python train.py --n_layer=16 --d_model=64 --n_head=1 --n_kv_head=1 --head_dim=64 --d_mlp=256 --vocab_size=512 --activation="swiglu" --norm="rmsnorm" --norm_place="pre" --norm_eps=1e-05 --positions="rope" --rope_base=500000.0 --rope_fraction=1.0 --qk_norm=true --attn_scale=0.125 --bias="none" --tie_embeddings=false --parallel_block=false --init="uniform" --init_std_qkv=0.0541 --init_std_o=0.0 --init_std_up=0.0541 --init_std_down=0.0 --optimizer="adamw" --lr=0.00497 --beta1=0.9 --beta2=0.98 --weight_decay=0.042 --lr_head=0.0052 --warmup_steps=259 --schedule="wsd" --decay_fraction=0.558 --decay_shape="cos" --final_lr_fraction=0.1 --batch_tokens=[8192, 16384, 32768, 65536] --seq_len=1024 --doc_mask=true --train_tokens=147200000 --steps=6122 --dataset="wikipedia_en"
Each number is 128 + 24 x the weight over the matrix's rms, rounded and kept within 0 to 255. Layers, rows and columns count from 0.

# layer 10 MLP gate, 256x64, rms 0.2, rows 158-192, columns 0-63
[[151 130 103 113 118 151 140 176 136 145 168 151 113 134 143  80 100 142 149  75 106 115 149 138  96 110  97 169 122  98 156 109 132 117 155 136 143 113 144 145 142 159 128 126 123 121 133  95 117 110  89 130  97 107 102 150 109 120 133  86 133  86 152  90]
 [130 168 140 119 131  79 120 134  88 135 152 150 116 142 123  89 152 114  94  99 100 141 128 136 127 162 126 130 116 150 147 112 130 106 117 138 119 132 102 154  89 149 110 142  94 106 159  97 185 171 144 119 122 149 136 118 149 157 111 125 142  83 139 105]
 [113 151 108 116  80 120 141 111 134 150  99 113 104 140 126 145 145 124 147 143 133 147  83 149 127 138 124 112 128 130 139 104 160 143 138 110 152 122  81 109 105 146 127 149 107  95 126  71 189  97  93 195 116 121 126 146 130 129 155  96 144 111 120  94]
 [145 129  80 127 149 103 108 138 164  96 167 133 134 128 105 121  96 118 134  96 128 150 134 155  98 111 161 104 118 147 100 104 120 180 111 179 113 138 153 103 100 127 128 166 137 128 154 150 145 138 131 102 119 125 144 114 133  81 169 130 150 150  94  83]
 [110 102 107 107 119 118 140 139 146  74 102 160 168 165 127 133 110 133 133 138 128 151  98 127 104 114  47 152 129 126 143 151 163 113 142  95 119 125 113 127 168 125 133 156 148 112 137 139 118 170 140 142 162 127 152  88 102 121 161  86 145 144 140 113]
 [101 132 142 139 120 109 113 110 143  87  80 124 108 161  99 129 133 119 150 140 119 138 161 149 123 143 134 130 189 107 135 184 155  88 134 141 116 102 133 167 121 158 123 149 118 128 156 147 138 157  94 144 119 121 101 141 120  89 129  76 149 115 184 162]
 [171 110 139 127 111 143  71 139 144 153 131 133 112 150 112 113 111  98 154 124  99 109 183 144  96 147 131 157 160 119 122 117 107 139 122 116 110 106 111 168 101 136 109 110 134 131 154 119 135 119 111 120 121  93  92 153 178 152 153  75 126 105 119  62]
 [ 76 130 157 114 111  91 106 102  85 158 153 120 102 153 112 103  82  95 169 146 147 142 123 133 108 124 164 121 118 151 126 146 138 142 122 111 126 128  59 121 119 155 159 155  76 143 140 112 125 138 123 133 121 143 158 113 125 107  83 107 134 125 128 104]
 [138 140  63 146 152  77 125 153 112 123 109 137 148 160 114 102 102 162 113 160 129  95 141 146 144 104 127 132 161 145 150 127  91 143 117 116  87 117 155 143 130 154  90  94 134  98 123 127 139  88 139 113 128 156 145 130 135 160 151 115 129 111 114 107]
 [128 135  96 103 126 117 129 144  90 139 130 160 186 191 107 116 174 139 138 113 155 127 143 133 131 142 141 149 103 122 132 105 113 126 143  82 117 135 110 126 104 107 113 112 166 174 127 121 111 130 135 143 167 146 144 134 118 130  89 135 106 157  93 123]
 [104 102  78 101 158 144 152  98 115 109 164 152 143 157 140 122 101 143 135 115 170 136 117 146  75 139 150 135 113 108 133  71 129 145 120 104 128 129 116 150  73 163  86 147 127 121  98 152 158 127 124 162 117 133 153 141 142  99 110 184 139 151 126 115]
 [133  77 131 148 168 126 115 172 122 160 127 133 130 161 177 154 158 140 137 121 131 128 118  94 103 170 158 123 152 133 162 137 119 142 108 104 110 107  92 148 110 148  88 115 111 143 162 100 181  96 156 110 113 133  88 125 149 151 124 106 125 136 124 124]
 [127 116 148 122 163 115 170 120 142 138 112 156 185 154 127  97 149  96 146  75 112 156 174 168 115 123 133 151 104  76 138 140  97 100  95 102 144 106 109 115  93 121 141 105 155 126 112 128 130 164  97 141 129  81 137  97 121 139 109  82 191 147 150 122]
 [122 144 123  95 173 153 141 128 109 166 136 160 110 153 122 101 174 125 174  95 136 135 145 115  78 143 153  84 112 120 154 136 167 103 155 117 174 129 129 136 114 115 137 116 128 163 148 137 138 116  85 113 124 130 113 151 139 163 123 101 119 175 124 120]
 [111 139 104  93  97 123  79 138  72 159 152 137 105 138 163 129 137 149  95 155  95 139 127 118  96 134 106 120 174 103 139 107 116 110 150 162 114 152 109 111 119 114 122 136 133 124 162  93 116 150 120 115  78  91 124 115 152 112 123 131 152  85 134 131]
 [142 104 165 112 128 102 129 136 136 133 145 128 163 172 148  80 109 173 128 118 107 136 114 139 128 132 138 156 124 157 141 163 146 159  90 102  96 107 169 141 148 154 145 119  87 127 149  87 132 119 146 120 161 138 117 156 132 118 110 129 139  97 144 114]
 [154 112  94 118 101 177 130 107 131 132 123 173 109 160 148 132 110 108 172 128  73 137 112 150 108  96 101 125 133 129 130 179  92 176 113 122 164  72 127 120 106 152 162 100 154  94 150 124 158 139 127 120 167  88 140 118 157 121 127 129 117  99 159 145]
 [137 114 111  90 157 133 131 137 104 107 150  84 129 115 119 151 163 103 146 107 138 174  99 139 112 128 146 132 129 175 125 118 150 111 129  93 158 122 154 138 108 161 104 146  98 112 128  89 166 198 144 133 109 109 117 146 162  87 116 119 162 168 129 100]
 [101 121 110 107 113 167 154 127 126  98  84 164 122 118 128 111 144 147 168 113  65 119 116 174  69 137 132 152 155  79 160 145 147 160 131 106  99 119 130 108 107 179 115 120 114 144 165 127 183 136 127 124 112 146 145 132 140 101 164 100 149  95 119  63]
 [103 132 129 114 125 128 145 129 147 124 101 138 129 161  84 107 141 138 187 111 103 183 109 140 122  96 117 128 121 127 128 165 134  93  90 107 122 111  96 126 128 148  92 103 108 166 123 110 114 162 167 162 109 122 143 118  95 116 153  86 137 128 130 127]
 [158 116  74 137 122 119 114 137  98 123 158 123 131 150 144 150 143  83 139 100 153 109 115 191 120 125 113 135 141 131 133 118 108 157 115 174 160 153  82 105 140 157 124 161 137 130 141 145 146 120 153 158 127 138 141  81 144  72  60 118 144 139 127 113]
 [156 114 116  64 148 183 108 105 138 137 128 115 109 164 126 162 119 118 145 138 166 115 112 146  62 106 117 106 142 123 130 111 125 146 134 143 135 127 115 157 136 110 171 141 146 120 164  72 146 101 142 146 108 110 136 125 117 135 155 149 125 181 121 124]
 [129 131  85 108 129 176 143  98 102 162 140  99 112 154 169 133 165 133 176 129 150 144  71 142  86 133  91 117 119 151 126  91 151 134 153 117 121 151 149 121 119 134 149 147 120 136 125 111  87  99 137 119 124 153 157 110 149 116 155 113 112  93 142 104]
 [149  97 151 135 174 157  98 149 140 137 153 106 141 161 114 103 144 143 130 118  95 122  81 157  85 166 174 122 120 120 170 171 128 131 115  97 138 129 110 162 145  87 109 109 192 118  84 118 114 108 153 140 112 118 122 128 151 153 168  92 137 158 129 121]
 [128  97  70 120 128 136  91 144 156 120 143 139 133 119 130 131 126 117 130 136 139 122 113 142 119 144  94 122 146 158  95 133 163 126 129  94 125 145 115 132 120 155 122 133 103 158 150 173 130 142 108 152 116 137 129 135 127  95 154  73 148 123 129 118]
 [157 137 115 116 135 131 115 129 108 107 122 141 116 143 141  97 146 172 116  26 195 173 116 154  96 112 143 144 144 110 136 127 136 156 162 163  84 137 132 143  89 154  90 140 106  96 121 139 143 136 152 131 147 156 105 125 146 127 132 114 153 158 137  92]
 [165 107 134  81 112 130 113 140 179 146 146 113 114 144 169 114 155 119 158 120 156 135 163 146 104 122 131 147  93  92 107 125 141 145 137 151 120 118 142 113  98 141 136 134 148 115 195  96 115 136 141 138 157 113 128 112 147 138 142 104 104 111 149 117]
 [161 149  92  97  95 136 133 134  93 124 127 138 142 149 157 131 138 156 119 165 151 127 121 143 102 120 110 147 111 142 106 112 126 120  67 153  69 172 109 105 154 132 125 112 143 125 106  83 131 123 124 141  91 162 125 104 148 180 142 110 144 126 129 126]
 [ 99 161 110 107 117 139 128 123 143 104 138 104 130 160 133 114 159 115 137  77 110 159 132 164  87 139 157 117  95  76 135 148 199 125 153 105 148 105 120 107  87  85 131 135 119 120 145 117 162 104  88 154  77 123 112 171 107 141 124 108 120 121 147 112]
 [150 151 164 123 126  74 101 123 132 141 174 145 135 122  75 128 123 133 139 129 115 111 151 149 102 140 141 111 133 125 116 135 116 149 139 101 113 105 131 119 111 132  89 107 138 147  95 118 130 151  77 128 156 124 129 185 115 128 121 108 134 111  94 111]
 [161 106 106 118 147 126 127 124 104 124  91 172 118 161 160 122 113 151 128 118 123 101 117 137 105 132 139  96 144 116 166 117 120 177 130 122 129  94 160 141 173 143 152  97 148 121 103  80 170 134 142 138 138 132 129 136 118 145 108 127 144 140 146 117]
 [123 157 135  94 159 101 121 110 155  81 137 114 154 178 175 124 120 131 113 112  99 141 133 144 123 134 117 135 169 157 149 126 135 119 113 143 100 135 140 139 121 138  97  82 127 121 119 105 118 127 106 100 148 170 111 171 135 174 148 130 125 110 120 112]
 [114 151 130 107  69 126 104  92 101 169  91 132 100 128 155 144 114 128 143 142 124 120 146 172 110 154 158 120  80 142 111 125 161 159 115 108 114 110 106 128 113 181 137 156 144  71 125  85 142 128 112 157 107 132 140 146  94 138 136  93 157 154 149 139]
 [140 111 122 118 125 125 129 148 143 122 150 141  88 181 124 117 161 133 131  68 135 151 127 135 143 154 140 100 130 136 117 132 151 100 144 131 155 141  88 121 124 147 102 113  99  95  77 130  97 144  99 198 137 126 141 123 112 124 121 146 155 121 146 143]
 [146 101 105 135 133 134 106 144 126 167 105 134 127 129 139 116 111 108 116 111 154 141  98 148 116 135 178 143 101 174 156 145 131 166 132 122  93 151 135 114 149 172 120 148 152  86  75 147 119 172 130 133 116 134 160 130 142  54 103 103 128 131 135 103]]
# layer 10 MLP up, 256x64, rms 0.19, rows 158-192, columns 0-63
[[158 134 115 140 115 105 105 146 148 130 131 123  97 109 190 113  87 147 149 132 147 107 152 145 148  71 159 132 145 167 133  72 107  97 158 178 160 103 131 104 158  94 108 110 122 156 133 129 122 147 139 107 127 135 100  97 147 152 153 119 134 138 131 123]
 [ 91 159 139  94  93 116 177 130 149  64 138 130 107 149 149 158 141  93 150  99 114 162 122 105 141 158  92 104 159 170 132 106 129 109 150 132 153 130 153 133 123 160 136  96 136 119 153 150 125 110 103 115 133 104 151 105 132 154 184 124 129 139  93 115]
 [ 91 115  83 150 127 149  96 125 123 127 125  89 164 120 143 114 128 144 151 114 151 139 132 121 155 111 203 111 126 131 153 156 151  85 136 108 168 106  95 105  95 152 174 140 143  90 146 119  97 147 150 145 113 138 159 147 119 149 134 113 155 102 110 102]
 [122 124 159 119 120 127 130 141 159  82  91 154 158 150  79 170 141 155  78 112 110 163 134  94 126 122 126 123 119  72 109 144 111 124 150 138 129 158 102 163  98 151 120 110  88 173 138 121 129 116 106  93 149 125 124 115 125 171  80  95 107  98 117 143]
 [140 146 140  83 146 167 133 123 116 112 114 127 108 120  88  88  98 135 143  99 116 164 125 135 120  95 134 137 131 107 149 129 127  86 172  93 115 141 107  83 121  88 105 128 149 154  76 140 107 122 165 126 100 133 147  93 118 175 108 120 121  98  99 152]
 [ 95 117  87 164 164 160  69 147 165 126 127 115 109 150  96 104 136 108 166 158 132 117 130 114 135 112 123 121 156 109 120  82  65 105 105 117 143 123 105 123 118  96 154 151  94 133 132 149 138 163 123 133 145 120 127 160 123 150  85 134 134 112 135 121]
 [132 184 151 128 157 155 123 125 109 166 146 107 152 113 136  86 105 125 111 116  91 115 170 122 119 110  89 119 104 126 165  98 166 116 185  91 174 137 135 114 142 116 142 157 134  89 115 104 158 136 103 121 150 123 139 145 165 133 153  89 117 113 110 153]
 [106 116  93 147 179 146 150 124 126 155 129  89 131 154 105 134 118 138 164 139 188 169 121 156 132 117 144 125 109 136 149  84 128 149 120  98 122 144  72 118 136 129 122 145 125 158 107 153 133 129  84 103 113  99 108 137 145 141 142 131 105 132 104 135]
 [145  93 154 100 151 151 148 116 134 134 111  78 156 160 123  88 101 108 146 146 123 140 116 128 139 113 151 144 119 141 144 100 124 141 156 104 123 123  88 167 141 110 159 154 145 128  80 101 119 102 128 122 143 108 129  98  81 113 103 167 135  98 136 116]
 [135  83 129 141 150 117 160 124 140 133 162 131 126 127 131 159  97  69 123 102 148 143 153 136 134 127 161 135 135 145 120 107 108  97 129 155  89 157 119  67 144 162 129 141 136 148 136 130 135 152  91 163 116 167 123 139 110 139 103 160 152 126 125  86]
 [149 164 138 100 118  92 131 161 103 109 119 109 107 122 107 125 170 148 110 114 149  98  85  93 141 146 108  97  87 128 128 137 140 134 113 137  98 127 150 143 117 122 103 198 139  44 125  88 133 110 134 160  98 135 135 133 137 123 117 157 117 141 123 132]
 [151 141 130 113 134  96 131 161 111 150 124 132 101 143 119 115 134 122 115 150 138  95 152 129 165 110 149 105 151 132 142 138 109 125 128 146 171  71 120 102 167 176 125 115  65 149 153 114 109 138  84  87 127 124 123 133 129 133 110 135 114  70 128 118]
 [158 155 138  89 133 150 120 118 130 116 111 113  99 123 110 143  97 114 134  95 182 109 133 138 105 112 140 160 125  89 117 147 111 143 124 138 148 133 152 168 133 101 115  93 101 131 175 120 115 147 119  68  95 190 110 159  97 111 127 156 106 156 130  79]
 [112 113 133 129  51 136 146  71 143  95 129 132 113 135 104 142 149 101 124 137  88 144 135 137 129 148 115 138 112 136 128 147 116 160 128  53 125 123  93 148 136 162  87  97 131 135 143 158 113 103 130 133 126 149 138 108 130 150  65 144 130 126 137  83]
 [137 126 121 126 157 135 125 117 176 146 142 135 131 117 138 150  83 160 112 176 114 124 119 138 142 106 148 188 125 128 123 130 140 141  90 157 100  89 143 120 128 100 152 115 134 124 115  76 158 133 133 152 129 148 136 108 154 105 166 147 133 118 156  92]
 [ 84  95 111 121 163 126 135  81 113 181 126 136 104 118 138 146 127  99 147 117 162 124 129 122 138 174 109 117 132 107 167  91 140 123 150 135 117 136 117 131 158 100 125 117 123 121 145 117 120 156 118 159 161 118 154 145  73 114  94 151 145 138 141 113]
 [134 140 117 116 119 105  87 136 165 104 106 122 147 134 148 155 138 134  71 143 104 109 154 128 141 162 115 118 155 122 142 162 118  92 133 164 180 116 150 171 111 134 137 137 139 143 100 111  74 138 167 168 131 106 156 148 122 137 122 114 144 157  85  97]
 [ 82 132 157 103 143 124  73 113 144 139  97  95 165 160 130 120  84 116 145 146 120 162 177 123 109 132 145 139 123 117 136 126 148  99 132 105 128 147 149 126 128 145 135 106 155 172 163 104 103 163  90 124 164 130  95 125  91 147 150 100 109 125 107 149]
 [103 132 102 145 122 180 121  86 124 118 121  99 107 137 161  92 121 122 137 108 146  81 165 117 134 138 117 135  92 130 140 122 158 111 154 164 127 159 179  97 113  89 130 180 157 120 161 147 130 211 117 155 140 154 138 115 186  82 116 144 169 121  83 166]
 [163 109 123 105  87 125 111 139  87 150 112 112 143 109 150 138 113 134 127 148 151 107 134 114 121 120 158 118  72 165 101 119 134 135 101 114  96 126 132 119 134 137 126 142 127 129  99 126 135 172 116 137 146 157 122 148 170  97 161 110 137 105  78 138]
 [170 136 139 112 103 129 157 103 143 114  77 111 132 131 148 140 104 155 132 159 161 145 117 125 139  71 111  99 180 128 154  91 129 173 189 131 107 141 105 111 110 103 135 142 168 114 118 128 170 119 109 107 151 156 106 161 111 130 110 142 148 116 118 112]
 [170 124 162 117 128 107 106 150  92 130 128 122 104 146 143  65 151 133 116 153 132 133 110 152 153 167  94 144 145 142 119 167 133 132  95 163 139 162 138 140 182 113 109 127 102 106 132 171 118 109 130 131 133 129 145  96 123  86 104  98 140 143 100 132]
 [180 123  97 107  97  81 136 133 105 112 145  74 118 128 118 108 128  77 123 110 133 135 131 135 124 138 147  99 122 139  73 117 154 149 152  63  85  82 147 106 137 119 102 145 123 101 126 105 163 128 139 103 150 104 139 120 138 150 176 115 102 129 123 138]
 [144 148 124  85 113 122 142 107 151 150 120 108 108 139 138 109 115 126 100 111 148 111 126 113 117 140 135 162 152 124 116 123 130  96 150  90  88 123 131 141 146 120  78  81 138 158 183  97 115  98 122 131 143  86 138 143 111 174 110  90 111 157 138 131]
 [121 157 107 129 123 117 125 159  79 151 167 142 130 127 130 178 141 127 120 134 110 114 154 136 132 157 111 125 105 164 122 123 145 146 154 157 114 138 103 112 146 134 150 156 163 152 120 156 149 104 145 102 126 151 135 106 149 101 108 127 123 128  91 124]
 [148 137 163 118 114 105 110  83  96 115  72 145 140 102 131 156 101 142 136 141 102 136 103 157 129 143  88 132 150  93 135 110 160 128 116 128 140 169 149 177 163 180 141 156 108 108 133 115 107 102 153 109 102 123 136 106  94  89 148  94 145 153  87 111]
 [102  88 162 116 104 129 109 142 126 123 129 129 137 155 159 146  74 138 136 144 133 126 153 122 121 114 151  90 142 140 123 155 120 170 172 116 125 167 173 163 161 150 134 131 133 132 127 138 153  81  99 144 103 152 125 116 130 152 117 142 124  90 170 151]
 [103 103 129 161 132 149 112 141 120 107 143 109 137 126 137 115 111 178 114 132 147 115  80 134 116 159 152 130 161 112 183 106 146 114 144  90 137 121 120 151 137 103 109 152 101 168  88 122 122 103 175 148 143 144 117 122 142  77 144 148 112 132 117  97]
 [150 144  79 149  78  83 140 139 113 116 107 131 175 115 123 110 157 148  82 133  80 128 135 158 143 150 174 147  92  91 120 122 131 113 125 133  94 126 109 133  99 122 111  97 122 140 148 138 180 169 190 105  92 144 120 148  86 159 122 119 131 123 138 122]
 [124 137 132 107 134 111 144 143 113  93 164 137 144 175 164 124 138 144 133 127 125 141  93 118 160 109 148  91 149 113 129 103 127 153 160 139 144 119 139 141 117 132 100 113 146 132  82 150  92  97 142 179 124 144 107 102 139 140 139 110  98 112 110  88]
 [111  74 157 122 183  94 156 159 147 127 154 108 124 151 112 107 137 132 145 136 120 141 144 128 156 130  87 150  83 109 122 126  94 125 121 135  74 148 133  59 110 122  84 137 120 110 108 124 106 116 134 147 106 115 199 178 157  86 113 148 138 116 129 110]
 [ 99 125 128 152 145 184 105 146 128 154 130 141 142 119 138 159 139 152 151 140 125 135 143 127 100 150 190 119 119  99 153 107 138 105 121 169 124 102 108 134 156 132 165  99  90 108 119 123 165 147 153 112 124 149 104 169 126 143 125 125 100  88 126 179]
 [122 116 147 112  76 138 159 136 143  88  75 160 132 153 137 126 151 125 143 157  98 125 119 128 134 123  94 166 114 147 120 157  87 127  91 142 141 139 111 138 157 157 126 108 122 183  97 146 130 118 145 118 138 103 123  86 144 132 119  96 133 139 114 125]
 [133 145 123 125 163 164 137 131 174 130 166 128 127 127 137  67 148  85  98 145 168 146 153 142 117 114 113 119  88  77 164 111 123 108 129 168 129 145 169 131 150 155 151 115 114 163 128 152  89 137 142 127 124 152 127 158 104 117 115 106 138 137 134 120]
 [132 179 189 118 136 111 123 138 149 147  96 108 115 154 101 137 107  96 102 146 110 118 154 127 155 157 120 149 148 167  79 119 112 109 122 127 111 130 122  85 109 129 111 168 102  78 125 100 110 157 159 118 149 139 122 116 130 143 172  92  86 125 119 141]]
# layer 10 MLP down (transposed), 256x64, rms 0.19, rows 158-192, columns 0-63
[[136 161 109 156 122 137 125 126 106 137 167 106 164  70  98 115 129 130 121 145 144 130 123 121 171 107 122 170 142 138 177 112 127  74 140 153 119 139 141 114 179 142  96 136 139 118 135 113 107 119 144 145 145 102 151  72 156 123  96 124 130 110 146 184]
 [113 132 190 134 138 162 145 125  59 161 155 131 100 117 146 128 168 133 147 107 147 105  95 136 116 136 128 104 137 111 137 157 143 134 109 117 114 153  91 121 149 113 121 144  82 112 126 123 166 126 142 135 117 142 173 105 111 107 108 117 130  53 116 133]
 [167 114 129 113 139 105 151 183 117 150 140 137 131  58 107 149 135 117 112 160  93 184 139 117 120 102 115 140 127 136 170 119 137 135 154 144 107 131 104 142 154  99 121 131 144 139 176 119  94 145 113 105 132 121 141 125 123  97 116 152 114 166 125 186]
 [178 120 126 118 137 141 112 140 100 118  95 107 105 110 136 161 111  72 134 145 101  85 144 185 148 107 106 126 104 158 168 144 150  79 129 112 163 178 149 134 145 133 143  99 111 123 145 118 110  99 190 143 143 110 151 139 134 134 159 145 131 138 113 108]
 [136 134 116 141 109 135 157 111 174 127 100 117 112 110 114 130  98  87 103 113 179 191 157  85  99 122 120 141 137 137 128 121 171 128 152 150  93 130 153  89 105 123 133 128 129 149 168 161 146 118 150 108  87 121 144 119 129 115 158 122  78 153 115 136]
 [109  91 148 167 140  85 156 133 148 110 127  88 110 133 151 111 137 152 131 162 117 141 177 126 146 118 119 142 112 128 140 109 158 102 110 101 171 110 101  78 138 150 157 158 116 131 101 165  80 137 117  98 159  85 151 126 129 102 107 126 147 145 158 130]
 [174 153  97 122 157 122 112 158 141 171 151 130 128 125 164 113 137 116 139 180 102 141  96 109 135 167 156 159 102 121 119  78 148 115 150 118 170 110 133 146 164 158 139 146 168 138 119 144 124 107 160 139 105  93 127 146 103 132 170  95 117  86 118 155]
 [150 140 118 132 127 154 145  89  95 157 140 113 128 107 117  97 124 111 116 119 139 125 134  89 144 124 138  97 140  96 153 117 118 138 128 137 114 115 156 116 149 114 121 161  99 117 156  85 142  93 168  99 110 172 131 130 122  98 159  87 122 132 160 118]
 [159 134 155 159 152 124 138 156 139 107 105  85 129 153 139 121 139 151 119 171  88 153 160 151 171 157 167 121 162 110 107 151  94 116 146 119 122 111 128 159 104 125 142 113  96 137 127 117 147 153 155  74 111 126 129 131 123 139 145  94 148 146 121 119]
 [166 120 130 123  92 121 130 154 127 132 120 140 146 165 120 122 122 130 127 114 130 134 137  71 120  98  83 102 124 131  95 139 110 151  98  81 138 154 127 156  95 100 121  69 100 159 112 148 129 119 126 109 133 134 166  98 107 127 155 149 103 144 143 112]
 [ 91 115 116 147 162 114  84 127 126 159 139 136  67 174 127  99 132  95 145 143 118 112 150 164 143 122  98 132 114 158 113 119 129 106 133 167 107 117 178 127 160 139 146  68  85 112 162 103  83 131 135 117 116 119 153  99 126 164 123  97 121 116 122 119]
 [147 140 104 124 148 164  88 120 111 144  97 125  85 118 136 127 177 129 132  86 145 137  75  82 112 141 118 123 126 128 104 112  72 109 121 157 149 148 126 110 101 120 127 132 138 150 150  95 165 114 163 145 100 148 142 137 134 130  83 143 145 148 154 107]
 [112 122 103 125 103 109 154 114 148 139 114 146 137 130 130 160 119  88 158 121 108 134 132 146 117 107 134 126  76 149 117 129 207 172 150 155 158 108 165 122  98 115  97 139 134 103  90 134 102 125 140 146  99  77  84 156 153 129 110 161 156 136 117  90]
 [115 110 116 153 105 104 128 148 130 122 153 145 140 117 128 130  68 124 158 118 105 107 118 157 165 123 130 144  98 129 152 116 150 172 140 111 141  93 135  94 136  89 156  97 100 104 145 175 124 139 129 133 124 163 102  82 113 171 107 112 146 140  88 163]
 [168 128 166 148 135 158 160 122 144  96 130 113  98 193 114 125 144 117 134 121 152 157 179 127 162  87 115 110 127 170 134 134 129 113 149 105 139 152 145 124 154 111 127 127  99 136 148 156 144  74 100 114 123 143  86 116 110 141 138  95 120 123 101 145]
 [165 128 124 128 107 130 135 141 140 105 140 133 169 146 169 143 131  86 118 113 111 117 107 116 129  84  94 119 145 138 153  84 104 153 144 145 135 101 130 119 103 142 169 148 137 121 105 153 110 107 126 116 126 137 133 136 181 175 138  88 115 122 154 130]
 [128 149 155 161  84 141 127 133 142 139 133 139 124 195 101 136 118 153 103 104  94 124 191 161 150 155 126 113  99 137 143 138 145 138 143 150 133 134 139 154 147 116 113 134 136 150 119 112 130 192 146 128 135  74 149 127 138 145 118 146  99 164 131  74]
 [145  94 143 123 134 175 136  98 102 115 175 139 124 123 112 151 145 143 120 124 109 169 150 168 114 127 140 108 164 150 130 108 105 141  92 125 132 153  77 154 148 138 124 147 114  95 157 106 142 142 169 131  42 119 129 154 126 129 141 143 146 139 151 112]
 [ 76 127  97 164 147 150 126 132  82 166 102 121 126 124 105 162 152 163 156 137 164 177 148 151 127 116  81 150 136 129 116 155 105 170 131 137 112 130 102 139 124 199  99  97 158 137 184 150 170 105 149 127  76 138 132 117 105 127 150 128  82 182 172 145]
 [109 142 135 131 135 105 106 127 109 121 118 107 120 132 156 160 150 170  98 111 137 146 145 134 154 147 131 117 129 155 144  98 174 156  92 119 132 141 118 104 171 129  83 132 120 111 148 115 134 148 135  95 171 104 109 106 160 147 121 167 160 152 161 111]
 [134 125 102 178 115 143 152 108  82 125 147  89 140 127  84 127 103 103 128 181 145 113 130 149 140 125 114 108 116 150 137 143 110 142 147 106  66  91 122  96 125 101 164 129 113 110 162 126 138 119  95 153 149 138 135 172 143  81 137 115 148 152 120 123]
 [113 119 131 145  80 135 141 137  58  98 111 137 160 192 119 138 111 154  99 128 142 111  81 114 116 142  94 121 107 163  83 141 140 106 100 106 144 147 158 121 156 123 134 126 131 107 118 109 109 133 134 124 113 101 143 160  99  96 135 152 127 132 133 120]
 [107 102 130 173 140 159 131  92  99 129 155 151 121 140 141 126 134 104 120 141 129 147 117  96 108 150 153 119 113 132 132  91 137 167 156 107 135 158  83  86 151  88 114 110 154 157  87 113 136 148 112 107  79  94 114 109 137 163  97 118  88 116 161  75]
 [123 147 112 187 120  76 118  98 103 154 102 176 155 141 157 145 110 150 120 138 135 163 114 136 111 134 131 110 114 128  81 105 134 134 132 175 147 147 112 133 126 111 147 165 120 111 102 145 118 122 136 100 107 146 134 121  94 114 127 143  99  87 134 145]
 [115 146 117 131 190 132 143 130 152 130 110 128 129 113 168  77 133 144 121 149 125 122 131 170 111 138 130 131  93 149 109 122 109 123 128  86 161  93 159 123 149 147 110 110 128 150 127 162  91 141 147 105 134 116 105 113 128 133 121  89 111 120 154 109]
 [172  95 138 148 132 130 104 128  96 138 162 135 168 124  75 150 144 105 129 126  86 110 103 117 127 109 137 132 129 161 134 116  85 176  96  96 148 127  92  94 148 141 121  89  73 125  98 168  91 124 168 147 111 166 133 114 125 142 144 110 123  99 132 143]
 [108  79  99 134 105 150 151 159 183 103 121 172 161 136 141 112 146 139 122 165 108 136 137  98 137 100 127 117 130 106 109 109 134 143 145 161  85 115  98 144  78 147 135 111 111 178 155  98 132 113 144 127 140 139 117 121 137 117 104 130 144 117 114 119]
 [146 120 121 121 134  84  88 126 123 141 139 163 132 164 125 133 126 151 144 135 142 127 147 166 122 111 115 153 124 153  87 138 138 100 148 153 149 144 118  53 100 123 155 126 155 102 107 117 109 135 115 138  72 137 131 133 105 153 110 135 119  96 108 100]
 [121 148 158 132  88 149 133 107  98 159 147 115 107 110 125 154 134 133 154 109 170 136 107  86 160 160  98 114 136 151 151 163  95  78 103 125  87 140 118 145  81 151 151 133  76 150 127 148 118 138 127 123 141 138 152 112 158 116 176 153 145 143 112  99]
 [111 124 170 127 157 118 123 108 117 162 111 137 123 155 120 120 137 111 146 120 127 111 106  99 103 156 139 131 172 105 126  88  97  83 115  98 158 148 101 151 118 147 198  85 150 124 122 111 123 128 131 144 155 112 132 160 122 159 121 118 122 109 102 131]
 [124  67 126  88 151 107 125 141 119 115 140 127 150 132 163 128 144 182 138  84 123  91 131 189 128 188  97 106 155 101 166 150 114 171 129 125  93 117  78 151  99 145 123 127  89 155 114 151 138  99 105 134 120 142 160 162 139 105 137 112 140 153 136 125]
 [128 115 140 139 126  70 145  96  83 113 121  83 119 147 141 131 118 143 113 114 127 151  97 117  56 116  90 111 116 151  98 147 146 119 124 110  81 129 164 113 134  80 140 125 107 107 126 116 157 124 122 119 110  99 141 162  94 160 139 122 128 135 108 117]
 [164 120  92 150 118 115 122  89 117 127 150 143 124 162 137 114 132 148 113 112 133  95 121  93 148 117  91 133 101 130 110  80 143 116 157 120 157  87 170 134 100 162 142 105  99  87 175  99 113 116 117 114 141 127  67 130 110 136  98 137 146 143 126 114]
 [116  92 138  86 132 127 147 109 139 182 128 145 121 189 122 131 106 147 113  94 106 109 158  94 122  96 188 150 145 151 135 136 127 152  75 120 130 129 127 168 121 124  90 141 128 120 117 115 116 154  80 111 130 121 142 124 111 151 110 163 115 122 101 125]
 [115 117 146  91 142  81  96  87 121 135 150 146  97 112 110 128  95 144 109  94 117 147 143 107 182 169 123 120 112 151 104 134 115 166 114  94 140 134 125 181 132 137 143  96 131 113 114 111 121  97 133 137 153 135  73 138 178 175 131 103 134 105 121 104]]